config.yaml
activation: "geglu"
norm_place: "pre"
qk_norm: false
init: "uniform"
lr: 0.00123
schedule: "cos"
steps: 10175
Each number is 200 + 30 x the weight over its row's rms, rounded and kept within 0 to 999. Layers, rows and columns count from 0. The size before them is the row's rms in percent of the matrix's.

# layer 14 MLP up, 1024x384, rms 0.06, rows 443-455, columns 192-383
090,173,198,166,244,191,209,230,233,185,174,247,181,194,196,144,174,254,197,232,255,198,150,212,191,199,200,195,200,177,207,205,221,131,228,207,200,212,174,194,244,204,146,136,176,181,192,207,240,222,215,181,142,212,217,247,220,180,220,194,204,215,237,181,229,203,200,169,242,187,224,194,212,257,232,182,190,179,216,180,223,167,276,217,194,173,122,228,235,173,217,182,233,174,211,175,179,206,123,200,179,208,158,223,160,163,196,197,216,216,183,221,229,189,222,194,151,173,178,146,181,255,213,200,242,274,203,204,204,236,200,196,136,202,198,213,200,185,178,236,210,173,202,232,239,185,186,226,202,165,218,233,207,128,194,219,180,238,236,193,235,232,220,193,176,220,217,251,149,200,229,181,261,163,173,208,232,174,230,162,191,188,204,175,202,195,228,196,244,206,182,165,227
110,236,172,242,235,213,204,201,220,158,231,143,187,171,182,236,156,192,238,189,234,239,219,208,232,230,199,196,215,209,202,249,233,205,224,177,218,166,189,187,169,217,223,210,184,213,189,242,184,175,235,152,246,193,183,186,214,193,194,203,163,180,179,227,175,169,214,159,237,158,243,168,199,174,181,217,252,224,210,183,158,194,192,233,247,211,224,203,168,188,227,201,216,181,119,256,157,214,191,208,196,244,216,178,202,200,217,232,184,242,202,148,202,211,220,160,201,200,201,193,150,209,209,227,149,201,157,206,217,216,215,181,237,168,199,208,226,249,183,180,216,206,205,230,159,192,221,169,202,189,203,188,222,205,186,189,212,230,271,180,236,160,265,187,243,233,186,156,253,254,196,175,185,215,227,262,160,240,210,220,185,213,202,187,159,194,224,241,165,162,182,261,195
098,177,172,168,244,165,165,225,204,171,211,173,223,182,177,192,207,202,210,241,164,220,219,193,168,191,250,163,224,203,182,148,172,224,193,198,221,211,150,148,133,159,207,182,153,150,156,220,215,208,200,235,138,203,213,207,179,146,205,119,221,250,232,211,216,206,169,193,198,213,203,265,220,183,207,180,228,203,192,184,198,204,175,237,197,129,189,203,166,226,208,172,193,189,169,265,185,216,220,235,230,224,219,207,171,177,211,256,203,206,170,176,215,192,157,191,171,186,221,171,181,236,252,228,177,165,232,186,211,237,228,169,199,190,168,201,203,185,212,176,155,173,197,252,212,211,223,185,185,207,191,236,220,213,193,227,158,224,198,118,181,230,202,196,233,149,240,204,214,210,176,166,180,229,224,160,242,191,213,196,205,184,186,181,208,227,164,210,196,222,198,166,221
093,191,212,209,187,228,165,203,247,197,213,222,198,158,250,170,220,150,195,151,185,226,240,189,216,188,245,194,155,188,254,214,169,219,160,223,183,202,198,258,217,254,163,214,281,160,188,191,144,162,191,154,175,230,187,171,229,204,200,171,225,208,228,167,192,195,159,193,182,159,227,152,172,215,181,207,247,215,210,210,161,193,229,251,175,163,202,208,227,183,210,265,234,258,166,189,245,241,163,240,168,221,227,229,230,215,220,235,222,156,200,142,248,224,156,193,226,212,168,203,170,295,207,203,200,201,211,189,236,237,210,165,198,212,225,199,202,193,220,179,153,207,190,210,190,211,166,216,185,180,162,232,252,221,211,209,177,206,175,203,191,211,201,219,182,243,180,203,153,220,236,239,169,252,184,193,180,155,188,204,163,153,196,180,221,204,154,225,254,216,206,193,244
101,186,201,248,183,210,265,199,225,235,232,203,226,238,234,248,193,177,219,264,191,240,265,227,203,176,233,247,151,181,201,252,208,181,245,198,173,230,189,189,208,193,217,182,215,193,185,166,209,253,238,203,185,179,201,205,183,224,168,162,213,156,142,174,226,186,135,165,125,199,129,202,246,220,229,230,211,232,204,180,247,212,155,180,215,199,205,193,243,188,215,221,199,250,243,189,227,197,176,247,155,232,223,193,210,228,185,247,202,201,242,220,226,197,214,210,175,186,164,201,164,202,236,228,194,268,215,205,228,232,212,180,201,175,199,163,184,176,176,165,184,230,190,194,182,130,190,193,220,175,237,207,161,212,182,190,201,193,255,185,200,156,224,204,204,246,213,215,216,197,239,151,242,257,246,219,183,220,187,232,151,185,220,195,236,189,225,191,236,146,209,242,201
112,189,217,191,220,190,197,184,177,227,210,163,246,188,219,186,117,219,213,213,175,176,149,231,225,178,228,182,132,222,163,235,201,241,230,186,187,159,252,220,219,150,242,221,164,215,197,226,230,228,197,268,189,214,201,180,243,281,201,179,194,227,255,202,189,240,239,202,179,172,187,231,175,228,186,217,156,131,151,179,215,214,194,152,184,226,183,196,174,217,221,186,153,186,186,202,191,194,221,156,239,192,240,170,238,200,156,153,195,169,168,242,226,167,211,226,167,205,190,202,227,194,166,162,226,242,147,228,219,175,194,247,204,165,162,175,175,186,220,186,185,227,155,248,183,216,244,215,228,214,170,237,195,199,195,228,157,161,178,202,220,185,214,242,194,251,262,234,194,201,160,154,231,198,143,238,220,164,163,208,166,176,202,198,245,198,165,168,231,170,195,174,244
090,192,210,151,110,229,213,204,222,232,175,225,250,258,167,172,254,192,265,198,243,210,210,178,204,192,228,215,175,225,176,221,210,234,210,230,198,216,227,180,204,182,161,213,202,238,220,215,187,145,142,181,191,182,206,261,235,153,202,226,206,191,263,171,230,141,166,261,246,193,175,194,197,206,213,145,167,169,143,178,198,178,165,215,200,178,148,194,208,244,185,237,207,195,203,186,248,187,212,208,171,180,221,239,159,201,160,240,168,145,158,270,187,178,231,180,201,234,259,195,191,204,227,211,168,201,247,193,201,225,183,212,175,204,238,183,223,196,224,192,234,165,234,201,215,179,216,263,209,224,146,172,211,209,205,209,211,234,195,169,125,170,172,194,205,220,141,178,193,207,197,192,255,228,243,148,136,248,224,197,233,218,250,208,202,214,200,186,197,222,188,201,214
097,209,198,204,211,171,206,195,189,230,161,174,191,202,194,201,197,200,156,196,260,190,201,231,173,167,226,172,221,223,184,154,231,120,264,199,210,188,184,199,213,184,196,193,228,187,189,227,236,248,170,222,230,178,194,161,206,214,184,179,222,222,241,208,228,235,221,210,196,199,224,196,187,219,176,173,171,182,144,225,160,176,185,217,244,206,194,215,182,197,200,164,159,184,198,178,220,204,204,150,190,152,197,222,209,234,215,119,161,200,148,196,209,169,247,205,235,221,206,229,242,204,186,205,213,249,171,199,233,134,142,185,230,213,249,190,207,207,230,197,202,225,277,219,208,188,111,243,200,234,190,254,218,230,254,187,220,223,189,204,198,225,159,252,184,266,171,212,198,200,217,209,211,161,141,135,189,185,178,187,192,273,208,213,179,201,227,213,204,183,192,221,156
105,212,200,234,146,158,176,241,229,171,213,193,159,218,205,144,208,268,148,201,191,224,210,250,186,99,162,182,241,160,206,186,172,209,213,168,178,223,218,154,224,166,211,200,154,175,187,148,213,166,186,162,155,217,218,205,208,239,256,180,214,226,245,141,171,186,198,195,226,238,220,214,178,186,141,199,212,222,226,220,162,194,202,223,220,153,238,230,176,171,167,234,198,230,221,207,219,196,196,224,191,202,176,171,185,186,229,246,211,221,164,171,225,101,219,262,182,216,176,177,171,221,229,163,207,162,211,235,179,188,178,125,223,252,178,222,186,208,164,193,210,218,199,252,176,235,219,158,231,203,194,180,219,177,229,183,202,218,194,148,200,212,197,247,198,233,225,154,210,196,213,200,197,169,206,213,235,230,194,195,233,166,191,250,221,152,196,126,209,184,218,216,202
102,216,160,173,255,183,229,188,204,190,213,171,170,262,224,197,191,160,218,211,235,187,214,160,165,183,198,189,226,201,158,162,175,232,247,179,146,221,190,159,230,193,236,223,187,183,171,197,220,207,239,201,224,183,179,197,181,211,197,181,181,185,206,221,267,227,227,210,173,265,224,149,176,193,256,216,173,202,201,189,202,155,241,179,162,214,178,209,172,210,184,201,183,154,220,256,191,181,248,174,186,230,145,153,185,208,195,223,194,223,188,210,210,172,207,157,204,202,231,213,172,191,192,183,206,216,242,183,187,231,149,205,204,164,218,169,216,221,183,213,225,221,278,250,194,258,158,152,159,174,195,186,218,196,195,230,206,197,185,216,204,191,195,216,165,281,244,204,218,229,230,205,175,208,245,224,228,224,189,162,212,176,200,171,210,202,155,201,187,231,213,188,151
095,265,266,165,206,207,192,198,143,198,229,261,186,187,175,121,183,182,199,270,198,189,172,168,176,197,229,185,184,198,221,201,236,194,189,202,222,225,197,179,241,162,204,237,170,181,207,245,223,146,162,204,177,221,186,209,211,214,178,203,160,230,157,230,212,102,153,205,201,231,173,180,259,236,217,217,191,218,266,206,189,235,225,197,245,126,209,237,212,202,233,229,212,240,152,191,229,148,198,177,272,211,191,181,193,246,208,193,164,214,198,177,209,187,227,172,148,170,162,215,192,200,223,179,201,197,252,212,182,264,230,132,186,180,240,213,176,187,189,155,227,222,218,175,208,207,179,173,243,188,232,204,164,173,134,188,201,170,231,202,194,204,184,236,160,189,154,166,187,167,148,214,215,222,215,205,205,165,196,197,175,206,208,179,245,215,180,198,228,203,214,198,198
098,256,128,199,207,209,194,178,197,244,223,171,255,151,187,196,184,222,213,207,163,227,211,221,160,169,134,179,209,234,199,211,143,218,198,204,225,235,190,177,235,184,211,214,172,218,199,165,205,225,204,192,170,280,239,219,166,190,196,192,192,187,215,220,227,176,184,159,237,157,210,174,214,207,186,223,171,220,218,145,233,197,213,178,171,201,190,232,212,166,197,185,227,256,229,241,202,192,242,213,146,173,238,160,182,177,158,170,266,207,200,243,175,266,201,181,248,140,185,214,215,186,210,176,190,194,188,245,214,221,194,199,213,150,177,219,187,163,178,217,218,249,209,267,181,168,142,170,225,174,263,144,199,151,206,165,186,211,133,230,207,213,181,191,126,194,185,226,195,231,205,228,231,211,183,180,209,204,185,222,181,149,152,186,200,193,206,212,174,175,233,176,152
104,200,205,216,223,222,209,230,238,203,243,190,202,181,216,146,206,186,206,198,174,143,200,206,202,201,233,224,123,234,187,137,268,169,211,201,161,197,175,212,177,186,201,217,155,136,176,207,174,233,165,276,175,234,242,221,134,221,194,186,219,282,216,225,258,215,202,218,191,184,210,125,135,179,179,217,176,175,196,160,224,203,189,220,200,228,146,208,246,194,239,191,206,224,192,200,257,187,197,216,170,210,222,236,140,145,221,184,192,197,211,154,190,228,176,167,182,230,201,189,154,193,239,199,184,186,155,196,190,200,221,237,267,207,245,178,239,201,197,239,181,193,146,208,204,221,235,261,213,255,140,146,187,178,250,203,195,225,205,174,183,183,195,155,195,177,187,215,190,205,197,234,224,215,237,166,199,210,269,187,203,209,259,204,261,187,183,189,166,188,211,213,161
# layer 14 MLP down (transposed), 1024x384, rms 0.0527, rows 443-454, columns 192-383
092,221,229,181,203,205,227,148,177,155,240,208,215,172,191,225,180,193,201,137,212,258,239,218,132,168,241,225,187,185,156,259,213,247,210,150,176,221,218,147,106,150,226,232,215,174,217,152,212,184,190,151,239,186,163,142,207,172,121,212,199,174,198,232,166,183,177,144,177,218,182,193,205,179,229,261,220,203,219,201,201,170,186,244,211,177,213,177,187,152,202,152,225,212,195,181,175,185,161,219,195,196,169,183,177,219,181,137,143,204,161,213,217,203,230,202,251,251,193,160,130,163,186,231,166,155,195,178,152,172,207,220,199,192,208,251,253,191,204,226,249,182,204,191,182,213,239,213,190,231,195,184,232,280,191,175,257,206,229,212,236,195,176,174,199,188,259,206,204,273,228,172,169,186,232,184,228,190,190,197,234,204,168,222,209,179,158,158,160,225,243,204,145
109,218,229,153,182,220,155,170,217,213,211,146,206,208,202,205,208,198,251,251,212,198,173,235,198,168,244,161,183,200,180,207,234,164,244,213,158,164,199,184,189,258,197,235,208,211,165,212,207,202,215,149,168,226,176,217,186,166,217,238,165,212,226,210,237,188,194,180,191,247,224,214,219,216,163,160,235,244,201,168,211,278,207,229,187,175,236,173,206,193,215,229,165,202,160,220,149,252,179,185,227,209,230,234,207,204,187,186,181,184,231,197,224,229,161,230,203,185,267,119,233,217,178,212,179,217,196,199,174,200,176,170,128,190,203,158,166,202,229,172,222,204,206,220,188,172,167,197,221,202,198,220,205,208,181,183,199,188,185,268,226,159,164,236,171,184,122,215,157,227,179,245,182,211,139,192,172,204,170,202,228,200,224,185,204,227,263,175,180,189,91,224,239
097,212,167,185,182,216,203,245,191,212,202,221,197,196,189,222,178,208,218,181,181,190,171,210,204,175,180,205,149,237,194,246,159,233,197,211,219,156,273,236,180,202,187,137,196,250,176,235,223,203,182,161,230,223,157,206,235,220,168,197,234,197,245,208,199,192,202,218,154,220,190,139,147,246,197,258,189,154,229,258,161,161,168,207,206,190,236,191,201,187,229,277,231,224,247,186,199,185,200,203,196,211,229,142,227,229,174,210,171,226,239,259,186,156,221,175,191,196,236,224,232,194,276,196,212,246,154,221,232,203,236,225,121,168,213,246,152,188,234,149,200,194,190,192,169,195,177,197,180,169,200,171,190,173,159,188,220,248,249,225,198,254,202,213,176,220,174,253,169,173,181,174,137,214,203,240,225,247,203,146,167,160,159,202,177,262,265,212,208,197,284,236,229
094,188,181,234,185,217,237,166,172,206,259,230,183,252,237,172,202,232,284,196,200,190,190,163,158,163,245,213,227,214,189,181,212,184,144,173,153,195,199,183,171,144,187,213,232,181,227,247,144,235,175,205,210,240,221,177,172,184,197,214,185,172,217,204,194,234,166,169,223,222,192,268,192,184,193,215,175,145,192,175,252,175,179,276,225,152,225,187,197,276,184,169,165,195,221,206,153,264,214,214,205,231,239,215,203,222,240,188,218,153,258,182,197,196,182,147,180,142,153,227,171,192,232,177,201,207,207,193,189,245,230,273,188,203,189,245,195,193,235,219,199,208,153,200,277,191,237,200,224,225,222,147,225,215,199,216,196,184,211,206,218,197,182,183,224,197,147,192,201,200,140,220,179,224,214,199,174,222,159,229,197,205,236,217,204,157,224,178,202,254,255,177,239
098,182,202,213,210,199,208,173,203,248,193,190,173,163,251,224,231,219,205,229,250,154,211,192,146,183,229,220,231,226,159,204,248,177,196,184,169,146,186,254,174,180,168,233,191,206,191,191,154,192,239,220,184,195,204,135,241,184,230,208,196,221,194,211,210,210,150,212,251,175,179,228,138,169,164,165,195,192,195,202,178,264,203,151,193,270,219,237,196,209,210,190,206,203,225,200,191,221,173,192,159,141,213,254,197,188,240,218,178,216,218,181,196,214,238,183,164,187,152,198,209,221,196,226,184,171,206,150,270,205,211,191,219,196,222,200,186,174,250,235,189,228,204,242,183,239,238,169,200,249,234,249,161,181,228,258,176,152,193,212,209,208,156,185,174,227,195,223,181,229,219,168,227,180,258,151,186,208,216,229,177,220,153,232,133,172,234,143,204,200,308,159,249
110,143,205,240,265,165,172,183,239,194,207,183,182,218,189,175,198,153,206,127,139,221,190,179,238,187,216,179,221,161,136,190,215,214,240,207,162,222,194,214,218,174,243,217,198,179,185,199,209,243,199,214,208,189,166,195,297,233,187,172,200,202,205,206,252,218,200,184,180,213,211,231,200,175,150,235,164,191,214,198,200,232,203,218,197,199,139,190,190,221,207,189,180,162,196,241,164,192,218,202,206,162,204,212,177,190,183,187,165,189,200,174,234,231,149,207,217,249,211,217,219,253,213,205,192,240,196,176,207,255,223,225,218,189,133,183,223,226,187,174,158,171,153,188,181,240,262,223,209,217,271,191,191,178,203,193,176,197,194,109,138,179,207,225,202,219,264,177,152,178,209,183,229,232,153,180,195,148,188,228,165,231,187,242,201,224,122,205,186,192,172,163,196
093,182,251,195,229,184,180,197,214,180,183,218,116,168,146,208,215,185,167,219,221,212,207,193,207,252,199,214,185,203,217,252,170,188,227,222,252,148,190,186,213,173,198,200,200,238,175,202,173,216,198,248,106,203,160,202,199,149,184,190,201,211,221,222,153,188,238,182,214,205,187,143,182,253,186,209,243,177,227,175,149,188,166,168,237,224,227,193,195,240,211,202,193,252,186,186,224,167,131,167,233,212,195,256,242,162,231,206,189,237,245,121,226,194,216,203,227,220,174,202,177,203,183,158,208,194,217,207,136,238,242,179,221,194,214,191,200,180,262,197,179,156,176,211,215,202,230,143,187,188,226,199,201,208,142,203,235,227,283,198,234,210,231,217,220,191,220,212,175,166,185,212,166,184,159,231,208,235,205,179,166,163,192,236,143,132,167,196,218,261,243,224,228
099,233,159,192,169,224,176,271,151,223,215,185,156,184,186,146,238,231,201,201,183,196,277,225,205,230,257,240,192,159,194,218,152,251,186,171,199,218,168,195,197,239,187,161,171,196,191,190,189,209,159,160,187,243,175,235,153,197,199,219,207,176,210,158,164,186,218,164,213,265,255,192,183,223,199,228,201,196,245,264,221,205,250,152,210,272,215,172,197,209,262,187,158,196,204,208,238,213,202,176,219,257,226,217,188,212,160,201,229,248,216,199,206,205,243,204,246,166,177,212,161,207,196,207,169,183,204,148,189,196,245,278,178,255,272,254,192,167,167,186,158,209,133,195,182,207,193,170,212,194,190,203,174,206,203,204,222,175,202,201,175,196,201,232,141,243,187,202,173,219,213,269,216,199,193,248,199,232,225,203,176,160,183,191,217,250,218,193,188,184,181,216,174
105,203,233,194,203,230,223,214,181,211,207,168,204,153,137,198,226,235,229,191,253,189,202,182,170,204,216,227,176,194,172,231,282,215,214,230,223,198,280,180,171,206,222,194,182,224,175,238,206,171,220,235,211,213,231,150,213,238,185,183,243,246,169,232,180,195,162,165,203,236,199,237,162,170,211,190,229,204,174,184,168,182,152,153,258,169,256,282,144,198,237,233,250,228,173,178,229,211,275,230,258,209,207,207,216,160,232,211,200,214,215,186,204,132,182,186,221,193,200,229,164,136,219,188,228,193,234,186,143,151,191,175,191,199,237,221,222,177,209,277,209,242,216,235,136,174,219,199,173,200,214,191,189,206,215,208,239,160,212,193,174,203,154,133,254,177,227,162,157,265,230,187,178,232,223,197,182,156,188,109,188,214,131,198,235,187,188,199,192,213,265,204,186
101,219,202,213,232,193,161,203,211,188,270,177,156,197,234,191,134,206,186,253,217,200,164,194,209,175,258,203,192,205,218,221,178,228,169,204,218,225,181,185,216,187,210,192,201,161,195,170,206,204,177,225,177,151,198,176,188,208,248,224,228,175,176,150,223,190,234,193,250,167,196,152,233,215,217,228,138,174,221,180,183,163,223,204,228,228,194,222,212,232,162,222,205,219,211,219,237,221,184,196,235,189,205,196,168,212,202,255,200,178,215,180,156,218,152,205,236,199,168,205,133,242,188,154,216,200,241,186,203,234,235,190,222,212,197,165,213,210,187,182,181,217,199,198,204,246,200,169,209,210,233,176,202,222,231,243,199,236,235,203,180,202,178,234,218,211,198,227,213,143,256,176,157,219,234,197,222,270,215,217,202,135,232,220,238,168,191,171,222,236,210,228,138
094,224,198,201,243,206,220,184,196,200,193,217,139,172,204,203,224,237,162,202,229,220,164,175,219,239,191,165,196,175,218,172,185,193,238,235,203,186,218,214,180,219,133,221,172,169,186,127,194,196,246,242,169,174,192,199,229,245,184,258,205,153,207,147,221,233,218,162,223,188,233,207,213,237,177,226,228,218,222,184,226,217,204,239,177,213,275,201,174,234,192,175,219,180,208,192,185,217,192,184,230,225,228,244,216,198,164,230,170,253,212,160,156,237,193,153,216,175,240,129,226,241,210,214,211,188,158,207,195,168,187,202,212,207,202,174,185,219,160,214,197,203,158,218,193,231,193,171,213,174,146,212,217,254,220,163,199,195,197,224,241,223,219,211,237,221,166,180,200,228,269,231,162,183,168,142,222,195,209,183,175,148,258,177,191,174,208,214,221,178,207,257,230
098,147,157,204,182,194,211,171,202,206,204,194,227,225,242,185,173,202,252,179,194,188,151,229,175,198,245,211,196,200,231,237,230,239,202,166,231,195,220,176,248,154,222,211,239,234,173,196,136,237,178,181,174,215,189,195,207,239,204,237,178,161,201,219,213,143,238,259,191,234,223,220,208,210,200,171,161,204,210,183,124,233,172,205,204,226,216,210,155,200,185,212,166,206,230,186,161,239,173,166,226,183,174,151,198,188,189,152,173,207,266,179,207,236,215,263,231,185,221,232,213,260,241,229,201,170,191,229,177,148,227,243,259,186,171,243,200,224,219,181,222,185,249,175,204,177,186,191,117,215,186,222,169,198,200,181,205,257,247,178,225,225,222,190,199,184,182,197,209,184,165,181,209,186,231,225,207,170,221,167,250,183,168,212,229,121,224,195,183,233,96,256,228
# layer 14 MLP gate, 1024x384, rms 0.0579, rows 444-455, columns 192-383
106,188,218,239,230,229,173,209,230,215,250,257,153,166,148,161,210,202,137,193,208,183,166,183,225,151,192,142,238,188,218,204,242,188,186,198,160,176,177,206,214,276,189,202,158,221,216,225,187,218,195,153,280,172,201,204,164,148,171,228,161,231,232,197,172,178,214,193,186,193,228,195,170,183,227,209,183,231,210,242,216,209,200,223,221,166,166,206,273,193,176,198,210,189,242,205,189,220,169,152,199,227,165,189,208,220,209,186,187,179,167,180,226,223,273,228,183,196,228,199,167,148,188,146,229,218,216,192,200,212,186,211,206,193,171,182,223,200,185,196,186,210,191,173,200,246,223,170,185,198,164,253,217,235,165,204,175,248,172,212,184,163,184,200,173,232,220,179,201,270,158,182,218,194,168,233,213,206,144,213,230,219,201,163,224,246,176,210,177,228,234,147,145
100,164,186,254,160,202,174,204,160,152,211,163,198,211,242,213,205,187,208,178,178,205,179,208,185,216,251,232,206,232,125,243,238,199,239,222,141,199,288,189,219,232,180,199,180,212,234,227,192,185,230,169,193,194,165,155,159,176,208,170,193,150,177,176,195,185,241,216,183,142,238,149,200,189,188,209,197,176,242,257,191,231,160,229,185,176,285,158,251,263,189,208,198,153,192,179,203,210,221,160,263,193,224,240,135,249,200,217,155,229,164,211,192,204,192,197,223,178,238,191,200,173,220,226,246,214,211,217,222,197,130,218,208,229,243,185,201,211,210,174,201,245,188,271,168,173,187,165,240,204,182,180,174,182,241,201,197,133,231,193,171,249,196,191,188,186,187,220,242,199,240,168,192,246,205,242,208,187,187,203,229,190,202,211,201,202,246,241,215,207,215,266,238
092,169,188,163,192,242,174,222,187,172,168,226,248,198,180,222,267,148,198,194,209,235,168,195,223,249,120,161,207,184,142,173,211,178,201,239,168,222,169,180,195,187,186,132,197,218,212,216,249,178,175,193,264,252,184,185,178,197,248,165,196,222,224,202,176,245,219,164,167,218,227,180,132,202,210,179,192,150,252,207,231,221,218,139,205,251,177,207,212,184,191,230,188,229,216,190,277,191,153,210,186,245,152,187,246,147,204,194,217,211,208,259,213,196,192,181,208,166,180,174,227,211,222,212,221,198,259,228,236,194,206,183,203,230,171,209,144,215,180,201,226,211,228,207,245,211,212,215,158,221,217,202,188,149,261,216,154,199,184,219,145,187,238,183,155,175,168,223,222,196,203,223,214,161,178,226,125,172,205,206,189,229,204,144,150,238,234,206,186,215,234,181,207
105,248,152,148,247,217,194,176,175,193,207,226,173,191,186,176,213,177,210,174,201,199,160,150,192,176,207,194,244,244,189,242,218,194,159,194,188,209,174,183,197,231,167,202,267,213,165,216,191,173,188,206,257,165,188,162,253,202,212,186,211,228,194,199,168,232,146,190,215,197,213,229,170,194,163,212,261,228,172,219,136,226,154,242,164,213,241,214,222,257,211,230,207,189,170,209,186,231,177,229,255,155,197,216,231,161,159,210,192,194,194,185,163,209,195,246,150,207,214,219,169,202,216,198,197,158,187,194,185,172,183,164,193,204,179,191,236,250,198,206,226,197,252,221,234,232,169,223,180,194,247,219,193,204,224,236,205,191,208,203,143,208,108,183,148,246,252,227,153,199,244,223,217,206,249,226,158,190,188,159,180,195,195,206,165,204,223,163,223,182,214,214,179
108,171,205,210,212,183,144,255,197,200,225,248,246,190,192,189,192,208,151,227,214,245,174,230,222,185,168,181,188,226,182,186,234,183,198,247,166,157,300,224,183,261,175,271,226,222,218,208,198,161,167,147,213,194,193,201,218,201,235,195,197,182,188,197,133,210,183,174,210,209,160,171,215,168,202,179,164,192,142,152,220,204,215,197,161,190,197,228,232,175,187,214,170,235,160,218,213,222,211,180,218,174,196,180,221,213,204,142,161,151,190,182,204,149,229,178,167,281,212,199,177,202,233,199,192,192,206,228,205,195,184,217,199,149,205,242,195,172,139,205,194,259,237,168,208,221,190,261,223,183,147,198,231,223,181,221,214,230,219,183,223,127,233,121,244,136,250,231,260,213,200,185,175,174,166,211,150,201,185,186,151,186,171,195,164,208,191,166,188,194,233,235,224
095,197,202,203,223,196,196,207,243,155,176,200,198,224,139,201,224,232,190,213,172,185,206,243,221,216,173,197,215,222,206,275,175,242,127,219,209,189,195,210,211,191,185,154,217,190,151,228,241,194,203,196,197,204,180,225,156,198,199,227,183,182,225,181,158,231,178,202,206,222,194,220,214,178,160,200,233,187,140,237,174,230,184,198,253,265,143,140,220,200,164,189,246,189,245,250,214,176,207,225,173,194,213,161,199,220,164,178,193,244,211,243,216,191,223,228,167,217,224,151,137,203,167,229,162,279,165,205,202,221,247,197,215,242,198,215,152,198,141,209,199,194,232,210,199,199,195,239,181,198,162,263,194,186,259,158,121,204,230,214,234,207,141,205,208,225,218,201,203,130,215,216,229,172,156,249,174,187,183,192,219,250,182,182,181,215,203,209,174,220,215,161,201
100,209,185,216,210,263,194,252,233,263,216,168,161,232,165,259,182,216,181,249,251,166,201,247,144,204,241,162,240,221,194,185,177,222,182,163,253,204,162,214,185,213,178,233,225,211,212,191,242,175,190,190,223,200,175,187,204,232,228,216,209,233,230,199,182,172,224,206,220,194,183,256,225,214,179,248,217,247,163,178,195,208,188,181,174,239,226,216,197,212,142,189,173,223,191,172,178,186,192,219,212,186,233,190,182,231,136,209,185,192,170,173,208,225,216,207,229,238,263,175,225,177,271,199,209,232,182,165,192,219,199,191,189,176,166,239,253,246,212,230,192,213,190,191,116,243,190,240,181,204,209,198,181,219,183,157,221,205,159,187,234,188,161,187,172,174,186,149,159,274,164,197,241,209,212,201,242,160,140,256,167,214,205,171,193,113,208,169,190,188,219,230,182
103,189,195,203,201,245,219,216,220,211,188,205,175,176,214,211,200,205,186,208,187,189,221,201,198,149,227,166,150,206,223,171,239,156,175,223,261,217,240,219,122,178,161,179,151,194,238,207,215,229,231,238,196,197,203,201,241,180,228,139,228,202,214,205,229,211,170,215,183,169,196,204,237,173,197,241,164,240,112,200,161,257,200,183,160,165,209,226,212,207,190,190,251,196,143,130,135,253,186,184,187,193,212,210,219,125,243,191,225,246,176,187,222,205,171,185,167,192,174,153,205,164,218,191,237,222,233,175,185,172,191,171,196,178,180,248,197,190,125,162,248,224,208,194,197,212,211,253,129,198,227,235,235,193,200,218,261,170,211,187,227,227,241,154,236,146,209,182,158,231,222,205,165,228,209,213,217,229,193,155,200,175,184,218,215,197,218,250,192,212,220,229,239
106,241,179,250,238,140,213,230,225,204,238,201,148,201,139,219,221,228,220,184,175,126,201,204,202,219,149,148,231,227,165,202,198,159,200,180,163,212,126,221,207,184,192,168,174,277,201,205,204,249,203,178,264,222,193,208,184,210,152,193,238,241,181,187,206,255,247,222,166,268,198,221,208,190,170,174,170,219,207,182,237,233,188,186,153,168,193,206,161,193,231,193,223,221,165,197,249,254,197,222,205,196,190,267,207,215,186,215,241,201,144,209,192,142,262,217,217,221,190,139,229,151,164,142,208,229,234,202,151,229,168,214,174,205,208,160,206,189,150,208,249,209,220,215,184,156,198,225,136,201,200,167,177,206,218,200,146,246,171,215,164,216,203,202,218,234,232,187,187,213,255,242,137,209,222,212,183,197,204,198,142,149,218,182,221,217,180,178,217,194,249,187,165
097,180,145,246,219,198,228,187,190,197,174,151,226,221,151,166,170,152,228,215,176,221,196,211,160,196,138,209,277,195,195,195,206,189,182,221,170,187,184,190,207,230,212,219,254,204,213,271,222,171,181,222,200,193,197,161,174,172,155,213,224,194,161,199,176,200,174,217,219,253,204,197,239,200,167,197,179,154,167,187,259,214,195,210,198,139,188,193,175,212,185,178,201,223,145,228,173,209,204,178,216,209,157,167,199,191,243,155,116,140,212,199,172,215,222,190,171,252,230,201,182,202,200,226,205,238,232,185,232,194,186,212,236,214,240,187,216,229,211,240,185,234,210,178,153,184,206,183,162,186,185,194,209,193,228,201,186,223,176,185,203,215,225,212,159,183,226,187,154,224,238,191,176,251,170,263,157,233,183,191,160,191,187,166,186,181,176,229,170,238,217,170,222
102,223,185,218,208,220,221,229,219,214,226,193,234,188,163,269,183,183,170,211,183,185,216,245,197,287,192,170,151,235,200,192,192,214,212,192,220,256,156,184,173,208,187,177,273,171,166,185,206,196,166,189,176,209,243,206,173,167,173,228,217,204,181,128,228,250,146,206,198,184,188,198,208,252,203,255,214,206,160,211,170,150,204,220,236,223,179,139,182,167,232,199,237,222,195,205,217,221,155,175,207,236,237,179,166,194,215,146,184,205,201,166,164,146,183,152,196,197,163,201,231,205,187,202,189,171,165,156,177,196,224,204,236,217,208,232,200,218,186,249,216,238,207,228,188,266,216,182,171,163,238,207,248,224,243,214,198,178,196,205,181,126,145,210,152,178,224,235,211,207,231,188,191,200,168,155,189,208,209,242,185,216,226,110,201,181,190,209,195,230,218,157,173
101,181,182,207,226,166,174,189,217,189,162,222,238,173,163,214,189,176,220,219,235,216,158,173,171,166,190,206,174,208,192,178,235,250,206,179,165,189,163,161,264,230,204,257,132,188,212,224,218,141,243,183,198,234,189,235,246,244,220,201,180,197,198,175,193,202,220,213,279,213,224,249,171,214,242,168,218,198,129,224,268,194,226,245,233,208,263,216,193,144,182,203,148,204,226,220,197,148,177,170,208,170,163,181,202,202,225,157,158,188,144,248,210,204,214,206,166,191,237,233,212,212,175,218,232,191,222,219,244,212,161,162,200,180,247,185,257,184,220,136,213,224,230,240,196,192,196,240,172,262,163,227,159,161,225,183,193,227,184,189,209,251,206,192,142,218,195,214,159,175,158,248,206,167,195,221,175,212,225,198,211,205,217,188,191,209,210,207,129,245,241,195,183